{
  "num_hidden_layers": 18,
  "intermediate_size": 640,
  "vocab_size": 512,
  "norm": "rmsnorm",
  "norm_eps": 1e-05,
  "parallel_block": false,
  "extras": ["local attention windows", "normalized values", "value embeddings", "hashed n-gram embeddings", "a smear gate", "an embedding shortcut", "learned residual scales", "skips across layers", "capped logits"],
  "init": "normal",
  "init_std_down": 0.00815,
  "lr_mult_up": 1.39,
  "decay_shape": "cos",
  "final_lr_fraction": 0.0,
  "batch_tokens": 16384
}
Each number is 500 + 50 x the weight over the matrix's rms, rounded and kept within 0 to 999. Layers, rows and columns count from 0. Numbers have three digits each.

# up: layer 8 MLP up, 640x128, rms 0.417, rows 100-199, columns 64-127
# down: layer 8 MLP down (transposed), 640x128, rms 0.133, rows 100-199, columns 64-127
up100:492471526489515474529471510527471530559507460461544599504477507441485480523478450479526528470550397471447528519516467476453461394490518573506450514501499512456496593545474463503438456547471485
down100:518485519484497404501505452515529491491483552474602545499483501515493498560509478556486509533491483504527558486606480497526510489558476522528485522515510400501491424419545489478471540511508416
up101:522484539468562489540531506481533520509457489516529445499504469538621549514440495444485462514527527481464570569500467460461514445526523469524481515441531490481560533521473406505486405542544567
down101:524495473488510417532440572388526473473538527503453505502564545499483536511459480518448482494583448575459459528481587433434493551476464464472445506501574518466515576504474478511507505539600559
up102:498528488447436459536588486469500543568531544501554439543526540532446579553544495465506479507436503481504547520499426502390503507528495474512466478459443558566484531570456462546395494540445555
down102:536547522504511455494510514518509571568463588522465578527541544506405477512526462554516544477483473490455495530520447453433533433480496539557443581522527528538534553451449469473473434561492540
up103:461444545495451512495582637508581442568548468494442522428492460520561444540540460520467469516541455495518516500495474493555501489498569473444454561540559521502583501504426419508432626523556508
down103:539539530474619479590537453513463551561474390483461545382579559553603507503405563428576508471520434535466491437508501489406493578519506533545516578415441473523449437422517544528519581516602518
up104:458560500447522415482375463548576553539442482527474525511495459445426538433437408536563447522433538443530377540474466564570489571478561450498571492519433457639459472568437531452511522481414475
down104:466577529483475523484497500506554573422575399666531544420446496452521521574531551548413545492510579599452420523526542464562605433410463538514437495482463479534533538444401572508527495421502484
up105:564530524394543526568477587459532567491528483428574474463362526505491534603542428504392537504607633458532626430506640482421503489593455508573427553570536503514550475537443508562524447541492479
down105:511528635451567509562428484478428478457528433528488575448407485506462463519435384485518508544522607524551487469546516352494571445546493503511443487455486525540525542456611449452464495536422457
up106:547509510530532452484515450525477453498579512460482528481484523474522505532531526535457488471475543507482552493538561438513534509522541542473442526457529469513507488440520538536522469466502539
down106:547495476485450507535499476510421506496433431502518398501497530533502497518506515493525550490460501575523517552480509510472566508475439530493530485524549459512486525439509486457504511498554518
up107:469442489429400517613517526524446481555507509502504532485568497492542579554535454495506485525440537573405529536495462496463506505488513520552527563558341505499463508537454472495516563483513497
down107:519462451439497546439501412503552516444531497422413447572421588542449487516521566519424478627532524565528477508457477482503573420496499434556507545361484452605475490464454457468535600500651486
up108:540475492482499618522459476485560499504503501528587515398435600490551493499490431562498453413469488495463422490473468441587512504553506478505475513506527578570474586485524604457536511563533539
down108:563486488514522549526506473484490538378568469548500569536439468409439456606547490514487493440523490549445532619426538379480555515546498522515418526605488574422443439473576533484525472412478544
up109:485613531434433489497605510595561396539460532574569492550598567456503446565544443492497589517486461586571440499524570456488469512534550538468524519480470626530457427521624543570536450481461467
down109:519510567419502489482427433461479454525633500422579496558409488474553543652545420494489553466571502579592488508527478558500464376529520534540504596456508545529462468528454560525471455488446522
up110:487488524506544435470511464494499595481494543553560533492444486432455522502502525456427459533525454555330431514472549524508515461386502612518481589464514454568481520461473529496521467446467534
down110:526596458409494486593518437482502464507510523492659442512540489502516568325482496368597488548576465511432478555553444509346533439488475499504517520448578516436611449488456486589523563470558532
up111:457463388466454522479503515475496478483492479551460501433581544426457413595449503511610501558480546443551507423584502578512516508490462512496466526497558533462530487606462492349443543572488584
down111:498513542531480528494417555552461565454415484457547615540482533525464533441469446452490466423512591530441537455574543565429443546565513530487541405488430505564461449523647509371514456400488458
up112:509458492477449583438455568470444540506399529561444390537444499532505484546516560467429566500539417520436438563499399493527408513549436449494469576495487545514486474500525508466501518514488544
down112:546416477520570516544478532465534539543496379434520447476503537513505455593521460474539514539460505472430524605473507513372521548521422528445492469591449538440469552531627447422491576423499484
up113:472569442540526556521466512513489470553485495556436531525435601555488565551572504574541470523488458539544540470496496540494525532488482525547520514496528431510556505537458532482467478498521515
down113:533456501425485531537495434519506430478528450500576549496413513530535567503556587485545533504463537488446502507455541490528559506538448424452600522539505412518426535546500532534555458504504518
up114:508487420495477522542489499530468567521552453502538510487531449484473467523502493487528481459515525448577506462434554578512561487507504494456529606568468522559527506490479405457460490515492499
down114:426440511482521500538502494512538430473474492456448579499492529588514556484498517503477430604547514539481525494527556535581567520497468490497547477519491520540509502511462478520532542444596474
up115:559528457516479505564564455447457470473480511512524458518507527526502434492548458519405573471570404552480545526566511524420579568515484430547528483511534510495408607512519428532480451527484558
down115:442512626569509464405451526538435380423501511499438461537506593495541477456512550488443483543501501473560601532493453458429524541538535488457548502497514453506489531541490485550404563518500483
up116:580539436556461429347520606479517510479554517532498592450558528499504520479584530541414517471539455510462542513366547564467556540436454577435514521578422457520418509462430504529552495451547468
down116:543470550477546526485514578502429507533461406555465495441494458538565548539446508479445475457546540468551487522431424456623582499485411444472498424494528416534414512429499435526572550504521533
up117:528473653476416435545424548613529512366475487507512542525582394481429462570551561431497494524594483612510562417491527640552436586473564608533532497498499524502571537452462571491500595526357478
down117:582493503588475483567530510553435453561457554515487579552509567471450487490443541386514507421483523628522581497401539638498511430504532453398558535559548484550479467539472458442528491518459391
up118:494494508490457522453520479580531525547541491468530511508499532549444493474482426527555528497534528500472478435541550557483483468447543512418477587507490500414471582519451470467483501468516504
down118:524568555480514558504485507526508546501479487506485490485504493476520507522437472568491532444473461494558540586540467467513496568472460483511434470549474467463478501490483537499464520452494517
up119:445514495501554472491528475517428455577525511566500457535549473453507501488546538511437517514507479567486521467493531445485452512511500484515471398517469517510486514467464538442528480504507432
down119:512483478504481467552505512510483420510552422502472530531515400448495493531501528500536530562520597569513474462511532388492466507493469547515483558500515509474438518579470620525493501520558481
up120:636449544481556504568456435480461506438549571513561560393463496442500461545498490457529467458483482512421385491464492476547524457504501477461469496465476550542524474538546561517532391457405459
down120:499440566475469459414526453546483537553479537481521478495373565456486557463514451464573519527501469545510448551486421472473484490485530496532558608428478555450464421435484547575491542493367480
up121:490580499524489418601452569490512504495494430517494570570386610571474463602571453493460575526555461508465473499587538538525422473468541571433464503580465530564495599484511414541417522552365499
down121:518414452490493568509372395534633485453443526384465472563453435530376476511457540506552522626524409478472395545554661571506551575485593521536562565577469523520518566567530460508518516527488535
up122:515625515602419467535446503521554500589446513552512525404545622517553591546453456492419409443399575507528500483515529526440504553542559489471444417529487549527544548535505518490525479526568489
down122:464552522538554587511495470462528446529535502465564502502536559492526484453469484595468513435497492397476457517598483431532482620509564566552579455580529507550479652498494515553593452614522469
up123:546478558588520485539473486499478486439423497516486507445444491475537533521607528504574524472493513438426508490563554502449413544484528553465557502523479553436511444471476544543457506475408551
down123:453522485532533472470493433492517459469488559545499503478551528451500445483453522565539519436447463489483492423476547435454496560424551449517538513396467518530493456376507564531462575457433515
up124:418531440498428469451451509429469518473572566558455369410549473495478494465579562516420522568542552537340488549572531523491464546545592476556455486465384506452495451608544456472494486494499472
down124:460453527541510438499421483499547458446527497523511437416472524454505478422488548522467542562528620518532543458476496512421471480565486477524607434478477488523431383592419445466533439587526438
up125:541414495549455564585506546610562554507458609520439407453481582563494422512488628441410402538551506430545408605541419429610489467520506500516601461513547482493456526521413407547426560502577471
down125:403463466473417395463529457528403583517544557542477542493458542485485455659437658368446439466493410476513499541438511494470437484495430443488405488471555523474497540496440551466409544518514483
up126:608577468515520483561518559511564474503497508533537522437606389356403461518472632521532483357551524507533517426471481545576475412426433572589526595469479508510564523483578409389414412509506526
down126:442505455536430517418562430500603495487492504425526620515522551470509542394523508567516592559541504559661483374510489515415458447436509545420531556506482532507511496506488536551579528548398548
up127:496598461491453483472494535444499502443505637556525594573443479414526432434538515461612491473522447550515576577510460542540522336514546580428575487458524686489500482473533538587503420494537526
down127:465419412503475464575430607457505481476578487504476511518438506546479570562583404578485483455555556552447473484526399433545646548444528491559426484397636538491504540423570470500515501446578557
up128:510496545420534565456555441519533489492539563478516553512563516436503464529564417515472448468527492573491442468457556519489529507470458458414511485458521518517593509558362361296520521489504482
down128:539473513366446464473377483566577381505468429484530500505514447460609549582532501482521550637497584581454451472457524486500530571442521492494629424473501549422469446500454496505503614443535469
up129:438480479522498532530562480512499526506505502507519474474574467523551532555512463541496433477472472472502482507521532477490518477528495591436532466449443449494498500416528519482477472477476503
down129:484507505508463434498446509520518527528494499479553549460477508538482482512482499515492582480588490512494455515530459517492515454511506529398500509534464475497473516448496491509392525480523558
up130:469567432453607475466417566463430400485540491643598458463540560498475459494453618679585495482481553422492398479412511478483524553604598561372398547411514475556548523508549454525498467503467544
down130:470454563542499363390561409552445436494483505593568463453630446507426596498515568488464478468447425462457556460452458380522527437568402517446465495474453484561474623547438567541463558549586296
up131:515456541509455509433446584418495476526527535545455492543508505548433473551419537364486515491552497454496559477513457393517596495505487646394493543413496498475435597463501425463521537542482498
down131:517648530497443500488472526454551525510519405533456559488535484586459443550441535472530472644381512554505548498492503453583457476419352582515486548434606462517581463526475499561432496490494540
up132:482472474509522496426515494430459552560425560543487496526471473523502515530531465472551525487513499437544480556532544527512400571478535496484527534489482465514553476469475419501527617469518528
down132:454517497581480467540473520563461509519558487442520445537501415450527440518470456442508463467510516551518511491562554435488493538536562490458472526495482503493413461491496470508506519477479463
up133:514487503500520577547517514493575465445538480516516473514554505457520527566507536503502447434505527516504511530583459559552484491445569483513430454476549549386523477572471560417430531534491479
down133:457584564529485536482420512607400552473588495546486496522460535503508539494505490455451564397436553459516503508504451520486587454520467409466580417521588461441524463554398485445544525499512488
up134:488407608604514479453459502556483487498385514503511489472502493498445431387516523459529469499453442559447535470565529436439523535599493545589482545495520479541634465474408501478498516544463446
down134:563565531458509535460462405438567575533477491469370486547538471554510446507529527571457529448465614558529522537529454447441380490489402468499461483518433452553492590552493552434485599493435544
up135:521516531453553541429499502523506512552496512435534564433503615487533479513443414408529418508483443532498392531564596463482471430588506542451554502558518525578556514587535520512486511436521531
down135:562395596564434500522447494516449477551466576464522433499502519545595531492449594472490563532551418542453437453422496553551513422620521525529578470473446509513550537527452469492513563482507460
up136:460555530484502530436546482488455499635546525508491491522492524490625531510512471513523501539600521499450466491548457489495494493470506536450489516493491465536438559552473565523531425497536417
down136:449540535528524486475523443451485511498536478486484524428427569473518508493505504550492490520520472457583557562551552508559481501480366503589491507493507471476548439560460505479508532512535458
up137:537553502527529540468525516437513508596498506650445465461470596517409522587483488511505660515512529488489480539368492548443595532502482458435477555519466527580516601521434505449467509491535538
down137:526551525450571458600468521568514564560466506488452508498367469461587580514475477465562450520529581491504537510575541556560579635409482505473589503561456510484627501438608523584548544466433599
up138:450487510505596554514518555467481438531548514406454487446594597458518551503449562471534483429467432497518498464489476479570496472485438537518438468518511511599530491587546441508422559470546436
down138:454505573555588407512590510524515533480565522529442483507516578500511565482534527531555477531522478429512452407521478442486514473479536555477498491492431483535507473491546448539499548533516443
up139:593511435564524593524547484500480494491542542521460540421459551574514537506602451580514455565483557477504484440552505551519474516595535531461501425518460420492517525598538514499463568485554528
down139:484519593505541486412517504469438421581491526436604518615511489493630541486485474453524552497526594482513476411550617424579460417575511373571542495601571467472453543475448530466533463491518552
up140:510567508470426512527562494450532676565527551417575450495553638534411468563531581603464526478619496493433533565479412617591465490508519416462480412440529513524553492600569548555479472480530517
down140:588603463450462604533493511503564494526475554420571567520473535429546454347413433418442417457464573506418535618541589520516423464483444563441442515405507492479480484563522467554515463537559517
up141:559522527499499485484418540476497483500452525567530489570523454469481502557525564446576499520517524513482498499496513537531493502493518486519490521547525538396500454493481469492512565480620452
down141:564477527477520503519432531515481499532517567538520539554489519529554560499438449504556489462493581532533564504553510517535470482519492517567459498577531488524523413475511545496513427532559462
up142:558565482486522508511502591500486484483423382556504567554489498488497540500560584531496452467556477573382468486527449424483525472491530488466480543579546541496441569475477438394525497476521511
down142:437583490499523449512626370577649446568550439442514535483604478462502519458512558438441458425502479424544500503441510545506460508436423420564507530418575536428544541479449497531485534448472501
up143:486377427500484465540565528514527492448452546447454621572467533553488462511439458493472558584501425436494590410468423480610543576584631546398599475469332483609507468519502517568526470537520521
down143:588480492485522453550458528521536441556442523540392482472518461498458491587473494489463453504592421450529433488445469526529471442457465578495602477478425527491575576435546508541445544492506439
up144:580457519506533542541638630587483593532502485570486526526522458470581491495494574458401530487411431542510498608562519502479531531587521533462514510514480571358599393585533505529460501538453483
down144:507481453457456479517464568547497550490442485601468514486496524470353434476463535451514586455477460447608486464511498525487401481486474638586473462461505497436523459431528543493462468553480552
up145:480457512548447537536545491529525489520532578501429488476493637475549504531501492474612450477442404504462403387544434438602449516399466612451452467477539399607527505484523541458452529530504511
down145:442439513555508481467602517429459534452490536573491548498536361533514441501497442362565551427493554439546471557415481524486549434521554600510492545474535545590464498574421423617525515474522503
up146:466467518419510568386541541363470578532518530543506562569592516532466519530527403518467527420520522581419547560494500544558514582414571516513533462514417487486506537564512497499475474499481453
down146:452424522530464504470474503490435535546577507452482487578373554550558461462501419469561547451482507574467470558494485512528566467460460514520465545496440480527530420451522564548489521415502542
up147:472498485517495505481434414525535500490442514522514534514597431545501442445535504546542508505470459465530502495495493523337546536631510516586396563511479474498458447430534543541456532447440520
down147:478552496476477538474545523462467533541466493530498502544464499535424413611469308497444571562524536442586444560636535534473552457531565592561510483459505563559432545452529485346438518508395517
up148:426550522470442470433516428457553593481438535509599445542455419489429456559555577576561471534525475509539578460479585479516546418539545443458542554569545420563478533469493494516480573601558432
down148:512601477508487491554434482653460492539607464470566487494474492447486463501508665409561494387519545549537600495531419528619516510524468488439567476426528603478458426542552504555587506540516471
up149:610603490485535578582498416443580588577427487545478493451449489519486575479492499590466347496480627586478470545574570508492503434458441544454422486533491551548562475438388502456528532546505420
down149:582549417523487481579433568445529552523465502557651501506504499499542460472526512557563475501525464499462483401528441481497469537551671538490514451597413476429528581487505518585524528543479495
up150:503510514510490557531534510424549457527527520561507528495457501498471470447444472479520485511484488492543480576430486506439519517459551516457532471443504420482499525378486577539457515519500484
down150:546426562546509549476432520498491568573513551420536473525458541475488486514389486510515504493471486450544530454489426598456564443411394469520465420468494552482498381494496523527492497540502503
up151:588516544508453445497506409632504461581540523470482582581526574353486626563476526530627434573366608500402456466536508563573548546459570587392508452543542495515464512452400434504538511493456414
down151:502477538504412581496520485531446460456476523536569478437440577512599586540584480464556565482405571557426446334423537573384475431558496497514563455552502567496496511525427576473491521517525398
up152:489462584478410413521474553491500481454435507532510477598475438442447466504453381498381473505559416531532469425481533499513534501466473452501553452520467528580554607495469488464476550517441498
down152:490464497568469376497543569531540479451549530476434453571482493447430419416492532478550523505517497512502454548553461546523470511533518467495484489511484489443482496440470522521472587451519606
up153:602537528542459484443405518475440490489524512525446488486442508484496526428502534546458481532454463482460470593504421529533536538502488492512472412524532511487475552518453500480446580448559495
down153:463470506530486520473438510443494628550519485482499527464527434484496502553497477428533431533446441542560407477575530541514570455464401439511492434428402473527512542476381469468545511432510549
up154:501451462463602474495498492526535516486518529442453478515451426492535515523535521466488470480506569536451513531567500509444504554615491490536565516483498548497517447506477493490535527529430540
down154:485469536420472542467548534568525540538466513518518479483398498528482521506561477549470525446565530531490514533464445498552478467546491520536567552415515491502452544481464514495492529474502509
up155:453462541538563526669546400469403568418453513553542617508518592574345390509535549526430571401432573608494540490480479461404439502605478572631462429497459606615390598461547492489510452515542601
down155:440473498525414474595497523594517469502564480553563597453548582527504466428600614516515443625511582591497383499527408416431418486433487436576582544538507572489519453454454377425563577552556575
up156:489557458491543446575568439476551526516458583519425507515479589534505549500505505549385541543498497543512518470482519444475560571548527500477582486507548490441494517610456539543375523501594520
down156:550535581545570461531481613507439498511617482477421493489547507477548573448545474550458506632504476518566381448500566481633595396503412496449521465539555563449446497444466434530523537502507492
up157:560592350532486536542461602411515497412574534500492384467557578622448563469534595522553532573499493493441490530475515457659540512463486646367563419408534490531485584488509530453457528498489459
down157:536489488450472504508419548484546436513667409485517571602462528334545562480473575541486550497574581593545490447441470493611512342525477604547583532593480465477540563578420483560535557528518435
up158:450497499533503501487450531493533493520525474481497542497533552503482473485509498443460460463483503462530516502540498518540479475552521455541511569507503491516490558484493453474442467508492510
down158:532567494460515489564485472467471498500553520460502507485554480488437514487514506523485496477524534509526446523508495513493469495547482520496507507529480500515478505503503424476479503565512470
up159:406510489483513455533572502552516489426461486556556553550509480503461581493507491517447522554452468391507486508526531468484436477498505488467531513468476502489562468573523505506556486505477505
down159:383497520489439476496461523480477539474513563534472529526483495506536500516500518506515514515563567452465549532455505520448509512419490530469524544514602486547480498484479497524574455496536388
up160:547491511474490489428524454491459519460540513500482551504452489459511521528507472583530544661472497536539416569542534551542454503563503548483480487641359483522459501460547512446511459521501527
down160:422471374558514508460429455530441455517497506494542487494420513532459528480377539534562503496565544505483326450476509479457433450472392499522468590478487517539497493550509519533543466520540507
up161:462440520438441512462539484567506468531493518529544568459512544511563450481555494546419458458548487457541517472475516538437548522530470465562453479516532540514572477394367489495525563478597576
down161:380581482518486468540628393484566440512475346523477588457550428466516505492525430544539518470528550457530438520500415475441513359490426492558487502530472497518526412528434516484502513463589423
up162:572591572561481565506474506485379489523514444449457449508531431463531494496510542501473449495473476511475445544511544552473511533533505475547469461532519466539500588454420518537509531496521523
down162:530551509476488577454421487492445504474505541486490553425561548421558508532451519536493477510487497500524456471460525597533517577446501499512538595543506461512535500558475455525533572484599453
up163:479487446532533490590411431534482516522469532521491509427488504563485604529435444496539504431411481500447470460464566508544542477476545525440457525534447463585502507492542451492568529505460474
down163:467568430565516519529422472552565496479479427491531451457444556530464474507451456508550464458646487498525458571524512450527482447503538440509509501488532526454488568476541461504468496497444457
up164:434491418504522476520471420457475571507458404513533512415519544528540550528455540609510508514416406471478495541459481489499509511514513489456476532511458361544419536430448554456467541516482515
down164:472513479527544441567473476484457527537502510559501529516484544474537497495452451566512510559539458500549526600547441513534461482524577481481552526545414435495456591408458483477468495457455488
up165:441534489530473514537556414455488503443502469500445551550475494509592514537513489482484529498569503470535585517573504480477481525498557499547530518513456477450522491494525525564540572480537504
down165:489429482523534437530427455478459499543480478452551541474562543542474469573487504495533464546455492430511462492541477467500510501482523492548547441549529521558484512491469604534473519504453527
up166:555508557562442436492527554524480577476480401480523496424507398519562474513602478517528473592433496552568478432444524524526495532530424511503486568398484571492487436520501603483495437469489480
down166:507531540451436493469470373521457469519560533514570529426513517509463487549527482540424526563487502497551517607434440568482507473516344506544484486430499518547449490569521558570574454595432467
up167:517452535489511486471543424431537479518459541449599460583534494546437487499487503537542505628470579491440516505535442560452456389559525552467500448485607536500569500527467513528395570533503454
down167:429541486576530545493463469498473541536552459516487404482453421511524566561501493440453472517611584524659465505460536480584566407507533525475477447456472549494553447610483558528576514584537606
up168:544574530453524506480580523500563403539541504562496538376506473453609494501517512603563570545551338412466494464439513547482585413420569534471434524466454546529516466541379575502513440661511518
down168:448343534442495436578478493458504532547493511511511487428431548496470567482543536418536622482583435532513459545509491563490496589510414534565405402583509424553554488476409462507531479462534501
up169:523551473494566494438526520553503597489511516485507517490561556557481502415436443545477472547492487455503503556507558517534489509539466531505460444514537490568537451501451520464395486515511505
down169:561418557480413513469521613532466512530606457493542510440472506512525476453447448433526500492435483527510489467496479526518559570559584498478524497555417490520444529497505476464468479449425509
up170:493451564471513608491522500439425464466487461584464557556514503465537526511493497498506543518579405552479554468381570473452488580475550536473440547440534412577515479466541453496530418446526487
down170:536436641575505461443535543483511471507491477501523451427539507520509599507467440533470563474523461434595540530541516496462487465413435473511493485465576512552478443544466544522474441464549482
up171:523471468494516546560493456469562572456472436508533457553529446514423526492383455458537547450524501499477570548498426575513576524503519539488494511488500435511357475491509519458524540546536471
down171:534531493521455491476451559535577456491520551520463528422482470521545497518415512439450517430520546518456544556420530516538558457572520585508463476518512414466481458456491455511440540484549510
up172:613491470492512492407551493473473568477414540575562488463507581432481456538496499475457520576617485497428512481521446557483461536593494518510478514451464563562534487574413382365533437482470455
down172:536551507565509450572540414555558522552534554565483521441516477469467480517510523441556526508500489567480535395527612405495479587522537490557567475354466500492535475460470451543501550439487556
up173:500457477535518485535427499507491418524477502538548499473559430477503485493439544520538469513421475502483498511478540518460471524529562475504550509526529509526484509455570494540510516505443540
down173:495561484552530490465504426533470500514526530521500504489438450483509493493445402472443484518503524516471494512530486550456481403479479530487485508563519556477521509465496489577495523446489521
up174:497527471449469507575566518537527510478465482510471557564478521485523422514380566460491524560507497510474460568503481490559445499506482550552498538526544508492458403455569484471512513546444515
down174:453535399569487538449434462522517551635457564467488468458421508539499501453527450463454549576433478556594573492511528402527553473419510510470490436494597523567484448507518479488507526441503409
up175:487499472509479472591569462558543507473516527539471497576445455543541533450501516504521508549455479438463473511426506494606553471414476513510485415482515424468394479565521493553522492467436442
down175:536502577545546528485466564560588451512471481531578532495446499543516491510451423675447479472506558552494592480525415434572440495454426536502465500549568533441503559458474521476455510498543405
up176:543500497475431509502588477568516481470524462544470483535486485502484524519473421614432466468412491588470529443490542507427608447514579434503534518490503500455540478468538450498483528562608457
down176:422426425403481544558527532565496529520506467459462490477490499527585507496506492493524530482520607468374487597568489448535515545473574507489567491517460462477419535545429501566455469494542555
up177:486531533512457559415520563465527498419473520462537464598560464446479505514501475586544529441521538560468477520473551541560498509489568475432470488527532507519415487493516518383463476540495506
down177:501536487522514558534503558544512539552519468492583495535533478560531463473587471524455468484478539535465566568446533428484521465477538473519487509515612488489509527560503459474549490488485472
up178:517480424393481519491450539539594471501471478483511468474533540407447500446575550548517603603517448554532486543428459479565548482503457475399495544511517466582488522435479521460477448558534443
down178:538516553432496419531584557455559473511508552475485489465547597493481516478459488491527474524581393448507442563524553576446458473479514512574527471436471457539578570508422463591518507547516420
up179:541530540501488485529557469513529502490501549512510508493516486508507474466519501549533508514484509490485486491510491486523520471487500498486482510506512509472484500508527510498487494490512504
down179:503510501496514492508478518519505545522478480471512502493507535503507507499520516513507514506497487499501507512502475509473502501498500493491525478516504489487483499503474491502488500492474500
up180:444619541515410542541549526480492588450515502494473467550527542479523583489448497435381532433488425447500537584509517407338459445562506547507526420484425529503513496503518499522513499475432421
down180:472500450543418374586447527521529599437501489427566497413580503452543549456524531506422652410561495539496552590465523480466539482528452464536533450566529480436429449506474589519543441481491472
up181:490435500366440535443537429479447574481508493524519487443471549625592437512543496534470522449424498536442464483542515617480457481519493490420535548516440531480573551526502463519476508545429518
down181:474503492406506468478550444549483482472473486332462604606455492477518481422475463460585513481480496449472545440568537526523502487577517449570628415492518435473430567518442571403432460549431526
up182:570473552534487496452557526456489521538466457545526476530496534445437504529531550540547479492501519503517429510499515496516535494461482565522478497472541503584512495499507573442453525439473517
down182:514471459549603510498456564458471512553555474517524490491478469522499473458455526434486572439495619465512493578455481515409519457454489558493537485568595524454516406469494446572536471565556440
up183:493498502430505458582441511541495418485494541519474485510514489566561407524514481513424431489499454493435497555531484441479443498453450447565508488481521523526541483478491420516499410514531457
down183:444545574455531502514548478548452518395530582531488493525432533558443483490363519481468469484526506521544548472515524479551443448531512493560478501490520439424434512479470547471494503564518536
up184:446496471583471525469546494470441483495378534588523440492568551581586578530585496591457477461506580509481515494533457576531404568472386472452465434513445478463405495518479470580443489499479505
down184:403561460525453519482465506458356459406442480505478504500493601496505486447594461519584583534440484679583483513481482425477513411516370426523528525493451491448492534488543439502525478579601624
up185:504539479431490534564505460539453487479461424518458503464577489436598448449423563520504466563458505501500567519650454547537527509502434477547616466464568525505479452500470433417511487556477475
down185:396590464492506555456509487508467547498492530481523548522504537506492528469423489542496433432444456486592542472494488526559503522465519534559539524488553536458447445540561484480548483589467500
up186:418495513430493485532500517531484504430563513594499470446444483556468486552518549582511515538550549414484463560508487538437512545512551510457497492480444566487398451475468460428475384450397510
down186:450521499468558448435577526466497499588489427581465528525485475572486511554516465515519508575545394446580476475570523482551430515543547403504530541504539549474496464434547485458506478455431544
up187:473515475510397504519493480493414477521485574579447540523482513444517599539517445537514499472399356538451534499413490540413595530479509485535488500438566501529486396533458571491483511488412489
down187:567533429597562514472449517481505469519581551623452547508480482516497458474431508465443619497506473458437448496501504467489465586488451497442491515472547560502561485510442471514555545509614533
up188:508573514518447482542537517488450544474509403525501481563525467390519409514543431483416551481501488532424490490472458473476499472541452437463446498517598492582416492598543430510474641471425532
down188:589522516459492439487470547568430488504484446543451484539431565409482479588521462451426458505426617499536453453471464483472460557463512488462449474610473548476428495477524414584497521460449495
up189:415574507492510464449469520505469533405469568497542462542611463480389428505433483488510462543494516565497406472476554537496420530493518599488469517516462529518491470474510495536467483484630522
down189:526516504543590407466561551423448523551464492531500560446595455522469556425577494466529432418609453603517556564461542501438452453449503437485447479443481502418494543398447520568426615541633455
up190:601496423408488450521549538513473523411430538551444449538549396371458550473429595535560488529571461435642485461414487466418530495521469541547505523416491573449507492558478561485550420516384350
down190:586502595524398477534534538504594448522537483563468479555599504520550466499472579459513398428505470451458503518508615531521578608508464523522487485533475534535412401395488494474523431445500415
up191:478557515437579581503508452493373629546400520504495525613570449474461536489482500472550517496414396511483495437514511410529498453477539441446426463488489539555505454516553516453577656575612506
down191:429583581357603438507494474492397544429457439530425500409431492459442533539434375419474606552436516503517539465555596396467555465421469456517572503425522525436563524427520540458568543603591554
up192:488518491520465482517489492499503478506485516487510502505493493540480480508487484499498531485515479512475475512512475485503516499501534502523497519510500500523492505502486479494503520488493488
down192:495537498467513522512499475486504503477488506486518501495495465492501520501493497494521512488517462510515477509497502499487509477486524532506491495499516502495517510516504469515501519493496486
up193:446540494463542479499403557419539571448573527461535447558536554480381637525633476540411554567410474506433472396380473631578550518536483479405418492459527508474537405506513483448421453421510496
down193:508436490539410617413534426450574503566557611470450454513629570540473485448454453442509414480488474583402422527475586560525518481404473485522447542564584449525507567463539538568384506467508509
up194:575375452451457455504509455481603598451512548585714441502532552382512543617517494488462552378521455483473455526479668512523459479533500613534562479438471567571553488499433462474528514521522519
down194:504405460441475513536418337482486573484449578445570557526503458451547557575417462577674494519481540559540528473534443462447421448507441543518470526562479533469568543565476479569527506591458501
up195:474515508465445548549581508466452544538477482523495445503527553514440574497468517505588466531492435539464535422563478592503508487475485491412426511512539452466492542401449514532467545506491494
down195:572484435527499456433568516462455501460550458506499545550464604565453475458481456471477395516470543571484441504544488493464458512447515459509465527476512466481495520411495530451491589539520548
up196:506488500513469461549429511577580492475449556503496443505543548487426477450487554444558424459408398570491522513667399410611420477538460523510543636493470473555534518485536423577525470507488515
down196:452361528537407447435418575640453555553483462437493490561472467515486549513532516392495476509464427519521569547481507460646450486381491483598470608487634505552516538632584547422459516512515563
up197:524515386454486438577513454540476579531478506582510507574450600404513452444531527417499564476404534461497596506699503550431523613427489429564554473460563475593522429540475510439504430447489476
down197:606482529476545441485550469453422357446543480428538481501473555440589496421522557542512473588471564518500428359440496583567456433462520466453564439479537510436562455536456522504469424446480470
up198:513564520560538502489586507456523464500509485482431458474506484470470495513536586525521513526460516521510466543529561522499555517561464492527477504440500535462476539539477525481489521496489506
down198:532518528511582528494513597467499458494482518443508514497478458501491498481571492523519495506484527499535440455545552468492510469507511541523470511468524527490468532491437547416521505520480427
up199:441580460568427479469513585457580522492410398512484462475455585445589512455587561468593483451507447504421507537493507607572530496548453533471509522503397438501566537499553474474474523480544489
down199:550550479553554506434369488504514523605441440399487614524500503614485472425491477374493588544568617498554580468552674412522525586526615454584508518478461549422450394445575523608523529546487422